{
  "n_layer": 8,
  "n_kv_head": 4,
  "head_dim": 32,
  "activation": "squared_leaky_relu",
  "norm_eps": 1e-06,
  "positions": "alibi",
  "attn_scale": 0.177,
  "bias": "none",
  "parallel_block": false,
  "init_std_o": 0.0,
  "init_std_down": 0.0,
  "lr_mult_o": 0.807,
  "seq_len": 1024,
  "doc_mask": true,
  "steps": 11481
}
Each number is 128 + 32 x the weight over its row's rms, rounded and kept within 0 to 255. Layers, rows and columns count from 0. Numbers have three digits each. The size before them is the row's rms in percent of the matrix's.

# up: layer 2 MLP up, 512x128, rms 0.14, rows 151-203, columns 0-127
# down: layer 2 MLP down (transposed), 512x128, rms 0.119, rows 151-202, columns 0-127
up151 095:151112123098116162159117084188137095146135166179131200093106135117109141117135112143125190160104127195160093147118113157114170088150135152134113099131097181118121181174101118093085148118123160167110119092106216112085174110072164118111112156083127087122108177092157120128138135132095149129073183179098112104143088104164087116158147135134097125229153084148136099058142157141146131162172
down151 098:115131157058134147114140156110126129102155127124141111163108147165143135139145087165138132120141076170075119145143116146165115107175121134069142199163118131087162155123066146103134119101129171108188121086211142146148087118243109096136152091127089174104113112103136099170122090140122153210161127061188201153126119144124112092133146113173084138097087110111110126136183094105122160132140
up152 099:141097161081123160125127103111137119154125110097098160209146129124066105130119163170156165096149135134191072154153111159185162102110193185208133195161147198125112164137164194181110107153105171148118132153162139088153085119129188115157125139163114149151162118118139163164077090149091118115085130111146145190134083106133134127143162121141135149095104124158178112078103097118135156142072
down152 100:169095153138072117154106119138105169129103135091105078107193108170209116072134142137100073169114136144139136116142159082165104157078104165109110160139179125129121144081184133108180166125186106132146147129089105167174132158164169160082138152077123117114126103120068087135176135116112161124060104091101165144139134189135156147115108092062098104138160129097129048128152097079132176136128
up153 115:057107134176146126115073086130146092144117146080080118115163148144215100090146203115133113091143130078139172095133079193158125160181094189166122135097123165140131133182096148070134197162180091171098149108164124122200135133175118150166075090143184094097136098101148133147088152105110120117133099146104135120081102128091145086141176139106133138119099122118144142087154158135097108144122
down153 109:142071182115064115138048104137140117131122097127107097101146142086120090046135169131103151110149102094129113078123138181130156163168103153117113137152133118129130134147134147102105182168193144175133212078175148122167146153195081122117132114133125146072142099122126127108060102144056124123099147142157130126157154084039147084090131163149096143133117107115140089162128147143057095146143
up154 104:102164121150116153073135173161090079121159108114098169096144172120148089116060116080126099135160163113110054170074155117095131163167136130135139113154112124159139108152161145142119144101162137093104182061118159116122129118119053112073106113145151116130179080079137149058106111105123124137082086143165081070117132136137103118082117205135153159098166152181159142165117119175134164206119
down154 101:136133192110115128130108145120102114112133113111094154131078106129123139086184091122084129066125129096141140135138133146144102153125123142156097135152169108080152156125141063087153090175114148170130082176120123130132159153109193208111139147097131144138112136143049148150117166165143144147148115138125106115087084155140100092091119082092133136149156105084056149099113061107136004191195
up155 105:142104113039141152102155162123135133197123099117139159115122114154134080057134128081137101129165123174101134144158116115143131171172168139168130096073086063148115142116112165124080093048156181101112210188136123115121113131068120122134067102150136136119095139122188148078178149156131127117142159111143126227132104140112125155104119179125081118152152152088183122104147139096089119105126
down155 102:159153117165121065125154157119083132142149166108109146111159071113162067100141144144112159094132139114118077150147122065154099153123139118106127157172169150183133184073121173099053151129154100068126058159112140191123129134133139121162166168108078167136096070117141128160133138095181154035081104136116160117131113153115097122079119107124141101152127070130158072132072154142135186095114
up156 088:108133128154165117075137087153133187188130121099138065104125106168118142130172119138143090138171175149159118079172159149141104129140085145191153127104187061198075170137097165141112134064057115130135130052112132095147114122108112187151095086166170148145162087128117109095173096190166106128132141087144122118127120111115162119106110096122106186107190144123095076077120132136094134154134
down156 091:131107158132096158076136099198098145206117156109120086095140161153122128141140092120132131199111131088129160194147148117126051153079145102191119129153106098147134162146124092149149068137106099108147090127138120127123105151119122158130153138152097092051185178083089055166114087091164136115133146150079112122134119182139185109186160117118087098092158110115118083133184142123101194120148
up157 094:155110118089133116160153125174160101097132085168088091132130140130200108130131150116126135145145135131115076106133100126088160153113175186125096118108126180148112109123141125124123111099182188140133122064115105112083165219142102182135119132165176135136108196073198109071106094110109075105153135197103085143069075071079159129120123094143070146125163154147114138125149168144149118184134
down157 096:078136222130085138197085131134144136105067175120133124141135106166145124125119082096119112115130127141134140144107154151073128163124118150158120146139109150168098123131169133205171140169174181108119124082128189120121097138142167177105119052113102126091119143178097083154105061112118172133159107184104142063172140109090162089143141114202147133089104138138106193150125069082139134111138
up158 105:132153119123111126155123130125103111123160130079132094167129162084075088147075120079163159135094153135093137198162092134114110110074151112133150123113111136168187154169147101081120072095140167178165091139201174119080104122086092107117113135118104115145146147088086102131102123142137127082047164045074127165122130182157117122106110137152084181227125115149146120155160126119090129124081
down158 102:157112171164114097186103057138145150139147078051110172169106147137086077108176147106093169099161132111129086148147126132133151156060160183158077110177134079121123149142156157112090172099094118112157139141164123095149111123094119132160152134098137138158146146139128122130141116095096097100133134124165119237175123126147103097150117109138183061180092133103150146107177131134171145218104
up159 106:119118099104146143109167130094087137139100077115142135124086174134106125091108099134134139152128118095170129084128118102160117169132171121107142139109134187128140095140145052187129099151124153136108137116183137125129169138106115103173109153098144162146125087135185186069115152184125105149173089108244104160095092120074127101170184085159152193061110135158114072160116115104185142136181
down159 098:148090180057104126075158094101088139144188128159147070154064156221129155105144100171167146151156142122099159160129098224181104098082094123115150096104100134146073132143109102098099155100080138122148176144189098060105128143168097118096149176130133145086136159128140127135165127148194138150154127129178142189110128140166119159128104170144089123114120127086145128141144120125106087113109
up160 088:142163103141127127088155077111078157117141133124153140184081131109121178143155078147124119154109163127172093168109158140122127143205097136115179179079178117126130175143107108066127072144208156086086121115109146095175132192125145129163083152066137136085135119171173088167166117161128141162106137131132140151122146106136172155177140163126103170121098144117204128079120117180208119116145
down160 092:123115149114131140145169144147130093067159094161129127158109146122097162161107133172104116179188150088116141101120130106142124079200143064140160104096147155128088128155149127168098083119153139075137154122148142140095038123123090106136140109071118127111066134123129087119132174111062179135158130135157134122159171186144217150094119093127101117046101058123170174128155120159178171116110
up161 105:150148074103119089059121181080175065175121165073151126116123149122101121087147063162124119166087120104112107179107165182103171082188121114125121126152091112160139160124130120163133086121107092169146084063107130192141099118163104151110142116161063104118123074112143125090124122136106150090145053115097113118085113144120148150149153101110153170053121157118144100079091082180154130112155
down161 103:147134109131100143137069136075138188119132130135095110106128129066160137237209175149093062111129084115147101149123100097114137090107115069129094126152204154128106076075113128126214172127158127123136153125148133127101126106106084131153086119126140070126089137129094161129106150109150141131121092111177117096115130083099161051166147123125086127157114075060153159088164115121137134133153
up162 089:107097079165129176150125099185077182141119126157105138186122057152105185126166165117104103111063097136123111113112090186140139118136151123129073111161114171132149078102118152116093201143080147162107114211061114105127156137152191148103160109143152110123122137108099120163113153179153118096100173066133118102095114129163183138104083127130124067093106147132141093154152184161121108112178
down162 093:147131164094161119107119142157136124108123106163207099144120157095075134060158110122103137138100130116128103096108105196083128117141162075056071133185141078128139038117068112096125199116028138140132142119083122096159128118123126132138118093141103140084113121103084122111082162137167119164136150087082090091123141120129106142166140187128163078119132154096147118104202157104128081124142
up163 109:163129081110129193130142084073103121134122179111125130115144099022170122082066171152127138154110116151146197117099173099076069145124096041090162115111141091150189127129146097133120132115162120118160144158094142167102123117161173107123103099076168150135122134108110136089121154162141071122138090109132115162108184068113153082170144154152120159134071135151131152125186101109128147159181
down163 105:142122085167091142105126131144130137099153160109113191095157096066134143097062148059136115111099105114140129133152135111108122122154089053092169145160156119149208073135173192154147106139110115090094104095115046173158112150092126075084110076192129133092101122136116094150129076148162108067092083138111122085100137072133150116161143082161162124116112127130108087123142060165148143127110
up164 104:136156115110163126108133156105095148174135125105153081122140155124112142105181147118104114130110067108155109117148088120166144199141125167107121152059165096145189113133140118124118164106128068146121105155092153171140117156224100182050140139065148171150103125091131182109187107085165104112113109070123145173092108075129120163167151160097121156107089126155093139093118147185211101123142
down164 102:156143085142124131118169129149140144125149034097152133144194114101190095151080151139101115144142085148158139143058168085118116153135144145076137101141092123152111085079125213121112108139147093102073170097156108202154114155120141166126058120155152083163121137174137094132100115131169164152062098147134085158144092134106156131184129105099085133142098150131161087121151105196120096078098
up165 111:105152112147127106101150127103138143116163120117093118100127154165037109091111092091149116196166100151163095098155152130094092134099112128080040091108152156153123107158110145155117150109177153121152196140134119164099081081060175092088133093108101084182114119083105076158130144101146097146181109111129120128094206104125121071129188148155154092142120120189129110105130151073139168115089
down165 108:054105201098165127180145107107142112116111087197137129132091157163127148068162082095125148095166176093110081138108123110090176086123123104145073138115091087118123129130131140120139146086125146151149120145100112079083163108143117118152111173074126116159154165144202113107156107076118049123175151108140111144147138147116090084173102104163154142130112157200072156120143166189100180091108
up166 104:119123060109152126107122121132129149154169079095125149060170097187087132125173149165133107133182117171130125141085144146129150137139146163110075113144172135121123084131104173104114119162095142113125093181063092103138099098103119095173130056012129123115181175157093174125102103143119052096113131113127151121120186140092132125162183113125108156156125154104130190161129107101082185127109
down166 100:147122138143163125185093139094141104097095103163126132114144139107117161069162134128150149108107129099094086137123159071124103141125195092123120177137091118154123124118076116119129129096154102062100035153136087153138104169083137079135104154149189139137105122128185150108123092072090156077129082171125175132137034161215152102183117129176092173139119159165129130110103167122154146085124
up167 095:146114153159178129100114136064043147116133174152139163176133160159107145126164169117129186178139150113110109161155122180090126141168096119160206086156140130149152101066069112132135082126102169136105120125060165120157186156177136068092151081161153132105117116112174048108112182121114148092123094164112144131130153116164103138111172149133116134061144095069110118103086133105143157140154
down167 093:138201102122127081120153101096117095121086113168129136113138117106139104138116195153123103157113118207103117138160127109129208161122126135138149091081161127081098105162090134180131134146042110170132180108178109152133077084109176159122104113161172104137079075121192185112088108098123105060148100077140111140167139171134096118090152145109179116140141107098082141077101094113147152150088
up168 102:140192124152099127077133114105158145075208148108109113133149110128162167092119186109144127103111104129161046109100125104131102144123150209084131180172106083139150184128105155134097070151087131133176133112132124117105152129150069114129129117142173113151127107050122155118141089177077142146142184152112086161110105092134161135183104154103162114057121160199074113134133098132082155094126
down168 103:088112097088099121159110099182113107133076129098187108088143043086179172180139130103035124177137093127179098141143085139132092120117095103125096105111109126133166137091176111104166194121094146091160084158121083114137141124171047161163132121116124137120159115175102086175136172132132151117130148124102124132093176138133171152154159132163108133162097108118116112071170198128073116136111
up169 097:125181085163094086081156122157174098111136077128113134140109159154106144163177150027161174154159179117135104111085131133164154166115173115103121125166144138117128089137192135128092113098101144208062132103119116084126133122094163135050159138168141107066161146125132090105135179125110101147068148186124072095105149084166117124116133126152170117108127092129146069121150074141086149119140
down169 096:122142163138133120149124118095139115124119127105076181165071127133079079155128091095096125087133165179106178076075097122087068075103101153150141196140136135132113132142099068129153111195120160181172102096132165105067143139114164103130159107135173092110160129135122190184137137124139085148129130129129123177090171107159194172156120210129133126101116104161182178109158086172143135108152
up170 093:100159141158088147170178128107112105128148138154144123129145080133100137210102098131134203111142158113144151124126129146150166152103167112115123133164155141174177125123101100116153139061145124163189166129107148106220073147082122107166148125115104148159148116125116107165228181163070130128157078122122126183137067156097107107141149110127173165116147096146167200091094134093102173093101
down170 097:122136148100117109134145176161115150212134161145097103085181044142098147236169105148059208143145110136129125104117127120140193102102120151156080103130123185124085071152139124130129126079113166091144133146104117151181121117131108153060169119079184160115125084109140115163120198130088150134137120118107096130129126152155154087102205151119145136134144129112174160134151135110145123167155
up171 100:128117098109144188142150157155116126089102131126125051090093200138139167121179072096108148124119126134165099117220129137165112151098175087093119121122137146146144135122118126211137177171127128086125109138085167133155087202199148166073167093199082175148192123122142156124091107114096099101129129135145145097152078135096133123099132106096168168174153109152134122126118128166183104127154
down171 102:135108153109116140125147135175153132062129144093140123143152163153146132152222074112129109080088129167186119128149157116168104170072158067134139074133147137149136123106151140161207119154154165114156131142078196136136132190184150141126160116174095157096150142113095132183090139117156116120090159145106116089145151144179121107121147106222085084183154115150167077152116132086091102116155
up172 102:072127128120131137069090148134169146145105077125114141093150127134161113098111080122108108187178147075105083154151110122189165126188040138121107143154101162121110107148150154101130147118152182098189063110197104110121184135131082050112117185101116133065144123143116145148145070149143120112102140120104165090115111143069142121119183151128151138137100191121106071134142164096121127168077
down172 099:080083217117105115131150130150143159143046107086163158077099145092101136156106143114075132116153092158121107097199107171111103111168113161085116091116147127126153136119193141063148114129083136175179135143092132134134158104094097102154117151111142098120172082103134106125191172143133109119152109081122070165151170111042092102158147137136154105155115145077146137115092139119065108183169
up173 097:097115157070166105058113137139103168100163073124078180178082133139102149188140141129111178124136071145093111099104053136117110088116151122201164203154143122070140164125070098120089121098095130212128081056144158132156152134154108113122110092140126158109121129112131074175133101129155124127178180132142176139123152133124115119164171104145141173102101087133105166140073121130152128139115
down173 094:177155138177103185179158137130137117152095206158088163106163134110145098144121174146155088130097150133155140146170090110155120163154140135165156087110066098144125116138118145097134194077161154059102157157110076138102168127135124127130130138147107106164065112158100136147129127101115147042121098156132108104158083179134202130067146081125111055145146173091186102137099125152103124093086
up174 108:145184090161128191167152147050121079175121172141124112170155084105112045123094139154156101169114177152170163080118156194133110139102118081114107102076138150088128119136099072170108112118114108118131133138123199106033082151128133191139113106155103099134149148119136118140077162134146099135109068128127111128099144130171162136119108099142126170135077128187145070083138130139086147131159
down174 105:196138106123106133134109155122112135153114113151136154097214096173135100131125126130140084129158090094094094109123131128115037089171100147157085165138169141116158120153136196136091155084117092166122129125103083194091106127095033151099138136109157085184081147157113095114124120125106130116124139109155094147152099042110112118160142072180153135152143087179150146129099097141154176202130
up175 104:086058102154154153118195137118130207181120133092178100117077132172136097158102124114146120123112149106141094198148132213112127101131121154098113118093053117142106135097130142142108124126084079139137161195115159152154164157112122148100132104088130109169117177114073139153148193131122167096143123086101144154105159104064113118154086122087064164174101095065146090179113130111134136148157
down175 098:064153151132112107136096121091148117090120168098113135112112144109097130061140175125154165127104113122141101187079120138000090134172127147172126130113125153088077151095131096141088158114161189151094096110118153172104154206143104121085130066161118151117114114173133123068135144118118192141103137136106153124118068102151135096141063107148088138148167145171153108117106061075128154132136
up176 094:131150095187127150129127077135131081186105169102110096082116090131124096059091088094159128169110175101209132131071171102123156216137129114113133147157064142082124027136098134117099195078127175112129097117138160071087123140117096138139136134146136134108133110111132137142053132127145154111101129102119119055085125061128125104163117135153126127131167136137146130159128103140170135067143
down176 095:147178183114195124140109148116123155189143086126141139135142053124138131161124125139132095123095110161137149133138194155049160178136117108174128159104080106103139143140109112186136114126194167201139109104113122123128096158163110121175167111089096135170131135181017112165180083159123127100151177159153146121104130165148119158149152094148191186149122092169143144102109103143150099100127
up177 109:112180113122130141154111145187095137099173185099057160118146085146145166135065086083117179118159144081131105088117079142124093104137065116166128137101178141094129094155126149074153123097167160125151182169114177151112091136150125102063131097127129112158154166115111074169142116159098133106102123171058135110103168103157066077115136204196154135101091104144110144133076133139118119132157
down177 109:090066094118125106172194122133138117078150160170072199145115136151107134112142114109117191214133095171134152166125101162104132196148136094120093099071130149112123167164163114094084175110129139158138110149090149117123111106120124093080095079137158157142139117046168132135154130121096124098156069151112163132104145059154142077110142168172173115086152105128097086088110157086147080116112
up178 095:097130102133179135099106118143168134116085101145064109157060166112154146153152093130106183178190172115061156178132110130132146087145190175192147154083150133108118157163104102158102147135160115099122166093106210123150121132079138075123104140109074171126105179141101142116082181162116165166112162106158108087117107079111135114139156176119127130131128109144080172100118124100184101073095
down178 096:170130207171050198110133143148095132144119115166130070138105091167114110107074061125159137127147102106047124154139112104166086135148132170153192157174092078164133106173088143136108121112149084097079182073148101124167117085106112169147155100112119109144163132177125100133149130132116114120117147111128164179129138131118196142167130075147121137085120088147111152206135090102139126174141
up179 105:105121121102174139144142157169153136074148142106104100174176106118149168135084127121139159117139166090132142158129100103144148096142125136177088175087114150143075116128132103197131157166093136097147131108201106173144122095141145088096080123144095153142079149133070111142103094181159067133077186049162187098124100117131101121101151049088171075136107121104112127115144119075209108112136
down179 104:163138143132101119086069109137142149145132076115127062164115129107105098076140085137162152097114175088149149114151139123147098088157145125178155117178160169179121118134124150076094144194072095121117155126134063104136096108121165102129117157124083127158133092120162114092100084129118078126034126087135124200146128119056105129155104097138165112137182164091198064153055128148130128139134
up180 103:097103140111105151147117087143097199184145146125141079098134157196113126108089183123119150107169142104059125180060151130143114189147188126202126061170146121148159119113100187144126067147140106149120119120185125130154141148091127155197105096077133078121099159122147073175115141162103128103169123166108144175112128081142111093156136148172159118089106131105158139124094158193148125144148
down180 103:172086180136085131138117118102151102149124159140127157153089145155113173069143135167146137136121171162174142074150118148131154167158088108146131111120137188127153134108130129138115110141113153177179144105155068154132187113114099141136118125153142132087128166105125095184137116148118118145100124119100101133114180092031082103056095140106112092131134132082184116116145085069092041230086
up181 108:190055127097131169104091120112128128092157122155110159151140136158141127115104142117149136102093070151069163149132117182155123082134119083145174107177174146136080129117153108121083169051124113116211073155177155128150177079131172093185115166141161145168092135097098128070101163149142101146118122141066132096076182130163122155184186150112106175143117153129101122093135115151124082139121
down181 110:166090087129077145144167114142122110088113139113183111150124080088112114146120099114140182152082108129178176086026150129105152113146174113131090095120154154113134097101163116098138086127113146135172131131073171110147141145155080119110135155133148151129131133080064104196048156144151118106100137092089123130069134162189126045164104126166109127085051141121077153116112131155103100092143
up182 099:094156057127147181113082103110118166153204165151117098115180120150112115121160146147180144159130134067095125132134128153201171118155156144064169114202091134148093156150137182104083086166149120070109097134127130185144169084134122078132113106138145134176146190076154131157194097132116158064125107172055157113106143163102149114120123109119101146177124145144098123127149130133144153160098
down182 094:143152212139180151182059098100135131091142117125122124167133172109073129162141114152149162044129113104073073138200097130148118115134070147162082128110082095150114182145125077114080172122120095110148099180149115092129125111183153081155122109116130092127119189151202177105131110133119113086174146167101177137175085133121152142134124146126150113173158131134127063147108096137094159123134
up183 103:181135108105164094147123150160140088099130081084155100130130156146166164172124118165146119120151127180158107147175147100150127105107159109141116123110182067073144166097136165120091127119128117098106109132149144183113174188136065153162151092086120126150081152150203140181174095087124113148219123118145129150114114075095126152099192112111197152093092099160072080105068095138142146102128
down183 102:109105120126100157100141100156138158049064103111141116128180106125166141164140081090141121078120158135155161113121099103138179109155140154104117091138158165184106192087159121106101104191089118131103191108096153101199103149113134147106117107091130093149152081171190187176108143095125116160129171112128130159099204145085151112070094126121142128151140119095109102132043081122082097141160
up184 107:092091125152176093086138096161054150151146175080060126087148076164110124143148121109138145144122066118115083157083085167168125125133133090090105099116117151145126133141140063160148099084099191083151153098127119085132118177122130134076167147057102085101131103075114064141087099077165147083150113171103123158125164140097143109138146136092087083129093097103117125107127184134161144139065
down184 103:098134166128148138053113130097116140142120144087088112161163172146087110148143091077106100134081159141169128148103092157139156073161095175153123083115122116069104129094114142097154106155120134138147135078132188134137115074085162170198142109184146098152102112121209144087100146178121095148087198136195138155119113098133107151152128104095183078163052141164172127125110139083164111132136
up185 095:144145108104143113118126108147130137135147139101139118101120061076144173092103110167151128111140121123074184149097129141098191133126084136091170107142100152160113075079080165160103182117150126119130080096172189147168166076146152115148128154177092148152105085134077138128143159127034069138102114121069154062077124094149117091178139124151127137166101129156154208096157142090105163102088
down185 094:113114173112083124108134184157150129145100110133115115111235034141118104147116170117104139067087149165136128103114145124109126127197128121124100191080132160105131164147109216118130103123131177109110190151150104127116121164182152124142163132122086174156096136130100116113118128124144091084100157181070194143122135135190131111089115134130114147061120094147135132152119161190177096127181
up186 089:150143077136153112119134121145124196170152084113139101155126125215151103111114146164141093156098152158158071136044109108141145124106074177063099139176146112142135127194132103149129150132146121101099126135099084128132156112129121118085138107111106080101167061134097111171124159137208164127168090085115129099118148067151100151114051122096151174134151125154122180130103127167060078178126
down186 093:115179128084085097116189111108134134112142112120107089085196101133147168105141147115095141065115170119155149083057056119093196182034147091091148111150110054185188145145093141094119071152117108116125105125165077147087176134132083116099083167139111152118145132120120130154148163132144148191115129138135165109135127167143130089082152156138123146158146144104138122151144097149077079107136
up187 105:126055086134113193124089185162134100124150157096142102090114175177143118132127097109145120144068128140149171144157090154144157145122168147103128090098134179141070139150098098139135058065119171166192149199074168108150140143131112125070114125071142112104141164106141106154145189177113161159131117135082124117093119175132112167123077158107150086110121118115138155168075173125073182153113
down187 102:133146143123062121115113134096100147163205155166145125066143071120147118122181200119155173136119123128174140117104079132089139077020112112143128136078142151150039134125098152136091133081063162175153127112153086118121143125136119100103118137113149172162108134101177086157136117132143150127145079105186155097147117106170127133122142125069151150152187120104121120101091104045159135129095
up188 101:126138132152161127108137091099104170099133029132093101128088088169119167094105161113141195152157145104121131149173088078143129130155171180148122183159075154113072138115104130139113119135161111166140116102142117132122137113061123107102154163157110169054121109077117157110092197137137070184110179100179148138106126080125063128130183109136168167171124089144119163148141156092140090104074
down188 101:176104213093140163094088166123146099162186132140148035164104129138159121102142075172115142150130168164107106162127089089136131127168154102110123107140090107136143103146110085164136174121157163100097165138131119140128120103149106121074139107078114114183128112164138175127147128177153135162120148140158149113181163156167128170183138018110136131130135100150121165129205157065175175128133
up189 110:058133086163125130181178170185154110184113124114103117112115179174103198147133208158154151096121145149139117181128126212167137083060119121144113195132157177180077152146089162102148095140143114133135069137151102132107122134162117119137103099054117152134134155119177119156179137176129085153094139166121173104145115086103133071154109158126102138125100111112120174158133151118078119144134
down189 105:158139136148146112154163154144142133166137120223119124114091144156092162068109172172135092138159173138135144138108169199165152085091094064073145174143101140163096111111078140092179057150137126135138139152190097104117171093146151102128114169090116158070114164106169145130119108144097111162109152111160142104149167113063140125165106124189114167111115124151124192174162145109117064177125
up190 107:123157083165123110103140108144122136210116165136176159092117125123110059179100177159122106142128076207110141111097153138134150162193070163137155143128109111168102097037051126134072150153113132125104134154112131132158087121137127153139124104083118102152144130147128184143153163102135059171074089123160114099140109138119097114113159145124124154180126113120162120191149124040107164162174
down190 104:096122141115091094133191113142086158080138189156158150120073143116205116155125152125175125099051145111113092084152130112140090093128102149117162166095117142174177161098112155127058081105148112103110113173103110175096110153184175117124107079122065168115081095146162087122170117144139138162126127109086135109103155105157147136071151127193127161119114135218106166156131118164118071118138
up191 087:079147143175153144096082135184119140115165134097144089128129150121124177145128141159124125057100132161187166165108153145148179137166103106235084153115129165148089149129140203084122139157174112119100111090100102132126104142143117107124107098112118133198117149086090127179112113131149146183117202131104078125079115112184099150167171132136086134107180157166164096093113065150145083106127
down191 095:191139181129067128103097111122105137150140116107203131169137171112096127182128050108114112138139107132145168091109120097112174124112110095195119115116119146121116084105179091130168127163167129121177158058085121135145088117070123134135168135114148158115109151104131154131202105161132133130116191150058102150107152169196183127163111079180074160111183119114154136117189104134146127142087
up192 098:118048138063106131102105080095121150127173096082141168177134137096134156067137135116148163088122092126135110116124133117111074159190110111078150096173128113071128095135175102111133102074120115094116145171148115146188094140151162093121150121177131084114199091114128123139114113153097130117152156171123091105102179060117109139167136137145124148171095189074110142119119196170070150158064
down192 097:142145090149152136140122178168137158150115068159159117118168130170152199141142063185173129123133140184088124085092117101076142118135175142106114134117126208152113119145105184140138154133091114092163156071118150150067151097146135106084132112047141104164096177112146151112123136134083125171119160085135101148150124208147131087182147072159158170157053133151080156126099150123136120147130
up193 106:073106139079111115121132090069108134149148106124132186126128118154124110109146144152127090110085065197146111095110115142050099157138055092114092099108138117109138144137124121121112155041126140108122141125086197155125106119143150125129138146071129093176187176096132054121084136165165147121128082170133122129096161082140168096124118140113096110181163147068079123126111135170201095157069
down193 104:106106115159115131101123157170168126147187142150123125159116110118137172171102136151150176171146159094063133133096215197179100169180164086053166114067166152138138103193126157103152142163097120131138103144142106121149158147157090072117126107135086088124109155109178113114082147111115085161086188115112122128076137081115116132163135147185091164092150150131125102092153106105113206110149
up194 080:075076111126185104113177178138118141163147117087053152153140116119100126135110113126150133103145170049120164206083129103111184122171108107126096122101076090133149079109106152126113185123145097149150101132177104198154090144146155108099166148157154113113141135118161122105064180123127098166104192148191106131071131163154144134185167149104136089117151134088147181110090168080114103111130
down194 088:132104221096124062143145142149096142140160158178185092137123123197151110112055089123104116222106142170078132097148121175118121097124076136133130121126142099136154115130153116145168115130085163073103184068114161157115113134079146148055163098103106131112131154145155120104213099113138137148149076121125133088160176176126160100158155150151129164068101107104084106147145113131125131113104
up195 103:075116113121153140163119164117196120127125145092106147118145053107140117159099098164127213113103090087125105105153197116132094141155110130182187130108147077111132093100057136100094086043147170120127138131099156158087107109147150095169136121100147119131113112152064113133170103092104141090131133111163140159105133146125132102095123108121098196090086176044073127094106071155147095117105
down195 103:125136104090108141081113137062165125131164170197100148211114123144107142114105129149106160081113114109085126161109093113097132104206139132084154168182111097080155090103103149127161125181211140102063158146112093107142130146101117120094151167155141136102181143127168174175135137115134137121083129156115108145162106142035132159190124152114107119132138099140147076076125175172176163108111
up196 102:127174116188083158094117100114144087112094116133086109131141201101138146174155116156152141061105127103125172139114111123203090103082080092112105106121217149143095121107126178087071142214174126092153097114157111140090124103094106125100141183166132141117158124089144091157178100098192116146139126183168123154140111080163113183125085162123125137118087144085139086139124110168119156147157
down196 102:180119136159109076118083077147126109076081120130107134117112166118090020158118134093178148082137180084152136165126086135164084118089108137186150095058131127121057138064177144106092095172167181069137138133128059133084106122116103116115095158131147128125157117168172136124129113141125125120175135141132082147175094123120091168081084120081086135127111133108153112117126090129144158181137
up197 098:129108115099160140126180138137106107120149173121171113110148144101127147129217165110136233124132160136179138132102156117071183081147075141143081169101084137131128151138154124115092131139176085147122134112125097126104149122072142137141137125112075100206116086121124134139121110120161107138109149099204105121155142180117058116155068100178065116180099141200116143149113168170135134109072
down197 101:100076146117119119128155144097101140140102153111103183111171131128146124146097135094101192094090120161143146115100131110093173104172194163098108171167149131159144118082129091075133131089127144180065117170107148055130158078093142133118160203153096121125118088098127150124096199131126185133156166144138159081114124212111118122185075131156147131118119153052108185116107189111122142098107
up198 115:150109127158113161144102138132108089115170190061100206093126065125152108069096139101147117140145128144103097059112099119133103121110172096168152117177085085128093145098134042139128153094111097176096208183094100151131151084127172089114140103118152176132206133076115091093124098116131126172156134140175117099101113098134127123161150165141089064143100168142130106090130097101129148113154
down198 110:104120085180092117090090120122133085088118140184096126100177159113148099147113166133097077074130193124166160207132162102155121151181084126108125107087145147142115155144137136082128090155207146145147194127142150190134133207147127153141110127146096122127111129135124125125053117149110167152089135148159105103166079095115103102108090092057111127116152154080139151140104103134054150088185
up199 091:083101154125130104117123157143104160133094093108091185111128096131100153213144098132104216099104119145100109137143088099121169128106135135167160136115166177111189143124122110120136102107133121168162087118095100102071158144065138106161129090102131147058133176118104085096125182128128047155172141107168117126103117109078144159176106102131165114164080087157044131129075135106168103076154
down199 092:121113113186151142157132168100125111154090136098088216150158115108102088112156068152089130132111142088118133103132107119188115114135171165154148128165067098121196108099163145063133111134163102047142094184107141171140128175103129150145194128112092143186094125148109149134093131165100150068112131124140156106140104136117166091121144074063107057141136147063103112143086155106176146117169
up200 102:068192079128148120133146096163099105122149121146175089103147122113068183099092135101132124136140105176170198137110145159135126081069141159165142128108120135113149077104158093133096127170174180170103114109110125122176047088096102120198139155134138133102038187125130152099177144155096106111135118171145158105114083132147123071143154166138166096163077117124100082145136111141068099119150
down200 102:135171074112109169032137190134123143134112114134161065128081124130128170158128107124117108137155154112151152100155162165111092150109122127126132157154163140138126137117087134084119125118141141201141096183184147174134144104102078156053125137114154125108145120103092113159143132152157165183153114128164063108130190127185109138150086101173106204120147116147135148131120074216104057087167
up201 103:126122107135122151166135160134135074082104145149111138131127123139095152171152167166173103104081095146152125142097144093156145114138134145123097118180190139140123150093171147131043096103148126115172092109093118121099177156126117134086153160175101107129170094069152124062059128114091184146123137091133128142110128130171160109129192167085087084100110118105136163079145064141164240100176
down201 104:122106126113124107116050135170147114077128147120127110162113149165106143160145143075180098095106154127148134089088131068076178131133144194123073092070177110119141186138193143090127056079113198112103145168115063145156096118123153121109098192160152097082171122126153148059129111172162130117177141157103082136153134142178133170116145118101095114141119104128112137119190151151104159147156
up202 097:093159117098104174163150081159092131109180097135103172150114124114182180092090146110154114118121152148047153111168130152170137179079127144119145121126119169160080073159159086130113180115142090065119128082161160165106146181141113144118111091096065166155113087122092125175106130154130133114142126113084097130126076061164117154102111094151164099090088122089148063164108122183097149118065
down202 101:138138090125152130136128168127095155127132154161130127147170109157163104108136174151129086147151162119163154134149158134114143135173113180091095114139158150095108105114057149191115101022200084103175169062154070134133081098060113122148118105090128159134136064178100168110118117143133102113145094145167120111121120154151203053137092131145113143130164109104106120083173093130184130183127
up203 089:101113085089072097088093174141069151162118130099106209124126104113113151104072077126161159149137202141087093156065106060144146130163122101104119079147112146127163177123161113141146132156129150128121125107169151184124095141108105120141174158083091109092154152056068074115122118143140112121112149118156143116054127155125185141153112121090125169161102149145101186162129165082068112102144